Weights of a small GPT-style language model, trained from scratch on English Wikipedia.
Training: 87M tokens, 5327 steps.
Each number is 128 + 24 x the weight over its row's rms, rounded and kept within 0 to 255. Layers, rows and columns count from 0. Numbers have three digits each. The size before them is the row's rms in percent of the matrix's.

# layer 4 attention output (transposed), 64x64, rms 0.0644, rows 38-59, columns 0-63
104:123121122105123136104093177127088141145132134135137082131097118150106121128122114172164123130062123136197124108123126119126117093144125112129105140135158142136138186106143117109098141127087099
096:144130105119139148116102174114137096144135162114164102118121157161125119147110114099178146143112126132152130105107164123155190164122133099087138144071170150119153124157097127138115137123113115
072:134108139161137119147113142100124110148095218117177117129152129158139140115101136092164140106099129089106155130102146123128143108149141104134111158128109108105121114132149158142123180158146112
099:109101167145110096117135134105115169137112138131148092095130122185110142143132111135123091091083148078130122127111142147098153105134102099126092119115129152075130149159141125100082128104141118
083:126091099119122164170134150127160178102111129112122109125130129098117127154078143145161155120160090118076137112149106165140126121144133095166105160101136171099116106118113107144115097112128141
113:134127120139098117071140137153143112106093121164083085139129121140160119149184135151120084159137119151103121123112102119157179144123146095094168116116112133101135136120086102116140105133136107
107:103088119129165129141110135092149133148087143139114136131166125106160137102085118155100109153151104099099162102175119120140130151155167145160125093147129125080158152126101131130150129115133175
099:099120107128130115152122122072103184121133110133105147115092089130119099116139155101095098166113115131105146127136102116157102100165147114113115135097097177104102155112161152100146098118131111
107:109116131127111105105126128117111102127132085113108139172109171101130116120121091121095069108144069156130125112150104116136103148119088108102106139106119114145124129097119159117135184077149126
104:164150149107129161139126125106136084118147063170082150093122133153156075142123114136147087141141126116115098136112125112114153170143122118149146121131155114165111153168132114117128108167139146
093:162111142107084158152130114150115131124109161165148178140144150113118118183113100118131146121152099137134138058135109141159155131172120131088138132125128134115150131155120090142103089146148105
101:132147105147105146130133110123170116060142141175100123083153124108105108153110157117134146163116097147130141092162071140127105118106144141129146115131148070099136132146116109130113128118154099
115:116167149097131135114110145103133122150143158125092114172133156133109148084144138150128163129153105192133133169110095119079141105098112151146179106122108107136130114120106157159148147115117148
086:156179132117100117100123141163173112134147131069122104125119145121149121128101125101137169120132097120117117088164115144158117155106156136106150149071139106088134118144138100125101149102090125
120:122143134129121186120132116152124131108110135166098158135098113154116101119140126135064192126143116158174151171159126169086155125099134130109136148110101150134103119147129166123128149122132135
118:149117137129131123131174097150135127132107125140118097114119140086146147158123121109072124091107110111095077177142182144129128117132135114122112091151123079135119118120127162157143142079134090
108:113136123103137091126080147119130107152114147126124116152135083113128108114140155134133097167147125109103118152137150106127117144099129143122157119121118093143114126073184108143156077190093109
107:169112093075110132153074137125103125163143130134126135131153133134107077099127112185164152119125111140172123104111110119156099097161112145134106140118162124128105102150145145110094131145100120
109:126144132160145130139115092103117127155104117113122118080135127136138094149175101115119160148093118125130133104090161125104155120157147121093151114178115100125134183086137160083131169142127128
106:128135102122149110111161125126157107150165090110121152104097153120138103125149111122114115171090127088112112135132104071124106193135108156116141159128145139129147141127104160117125149175112177
089:129143135058135127114116113114111140123138149106130109116094148153118141114181120131072108155142133110187128095164175127133159120084147133141133085149129119128117121144109169111131136129163113
081:117134183178157131106169073137152133121120092115147142146174122117150152138126098098096077094136131128121093101118154140108165139143103137129146140133118143142138123150083127112133106107158108
# layer 4 attention value, 64x64, rms 0.133, rows 39-59, columns 0-63
093:165093101139120149150112143141107076179138123156110111134084185165104139133119120097157095114127088143132136091106132113125162098109142123088100138093154136160143121126129095123141110125128124
087:124132140157127108113105132091143122158153180127103125115092138150101156149084134133152150126097101113118114080130180157112131074117174089137091138160133133121129121135133132126132078142125154
098:152195131160148102120120147100122113165139111143092128105123145148098162110113135090120140134110133100127141093117130141126130109187126140100134108157161141077134135123122099099066109151122133
093:157131095118162130127154127155142165173151139160122143147138152100107096121106052134114132142106131125100137115120108122137131101141133121150160122134105119132130123184169108137095094123187148
114:132142095114087127124138115126118057120140131174076117108136147110115135127150134141140114141195122091130128130112088101179144127124113143105136144137143094103144114127107129097137115169169109
104:086117165102086131115102116121125140175137132109169123106107121106135157150098120160106148115097090137121133095147112131222145133142142143129155116146124102110152143123143149128127115109149158
108:097188112106121117099119126148112173122125142128152109114122105103113094160162135138109140155144145102133135100143126134146090123128187152153158170086113130111145175114147132132121098171110112
103:136162099129090122141088161105148144122114092137113156161157118132136121109129110128116098116116111138120118135181109126161125162182120140081104148109122130151114122077114173142184143138136113
097:124112107128118136105133140159124106105174050113114165107137140147137162124142088131125110094175171141121108133094120121125103166131144132161121086104176162125107116132108140126114118105148122
098:125087124137138135121128151108134095090107128113117122115092131093112106156118143161168101089118171164134142143146128127148137132112152127099101091117097141145131140153159089086113143143200110
109:112107131157093163115166127141118101097136178094109129110161155124110135179130144155129156155109147116140146146121105110121125121125076110142153154089135129144107154157165183106135114141163139
110:138125154137121130109083150138099136122158126131119111124099082146120117068132152120117126152148090148129157169117111084118156108144089154137149142139104095145101068112139151092154149098123136
091:167085146124085163136168152124102087190122182114140142162128166142140110122100132143128156133128115131088094154110136134131128145118132174112140163080127150154128128134144123138135143143126105
119:079133129138117128111119133151098153151100142139132081121102112189109096109170116108126122119155151146169130164160150128099132138120103140136118116114116095130102146146129167111150187171144112
109:145170110142155154097119104106135110146145133125144128135118127169153135134123176130110176131134157148132096126157092132138100127144112117061156104179116101165098124109094169140122114109126110
105:097128092119102090126139127115113087138152133122112138091124105089155114088156147148111148094150106111145127129094116091140113122112134169147119175185147127131136115101147096183137104102124144
107:141100132108155148134117140135150134146129073101062106129136118093107117080165108137132158094102150119121098145118139148122129113123169138134093130088104122177142102125157097114102158127100130
110:103140186152079120166103100110106118122145142106119107095130132162109122140160131113104143113134130152118099109098150102140104131121126074098141135126143106139161129060100151111144099143129095
102:109116172123104137141127124110110150164153063131141117126151126147156132192131125130129090117128113122109108131126153102123090191126156164127134161107159149116154113150089124151161144101116135
091:133128162124138149134115112074094068127130143113114141136132140134117138118173141104061099151140143112188138105141154139134130124111141160123156111122120105162128156102106155123117180138098132
088:145161149148141108134126102137197093117088130142127171138139125169148148143107135116121085138145159135139132106145156125178138171142087109110153109137099135105125126099126115085144145113153096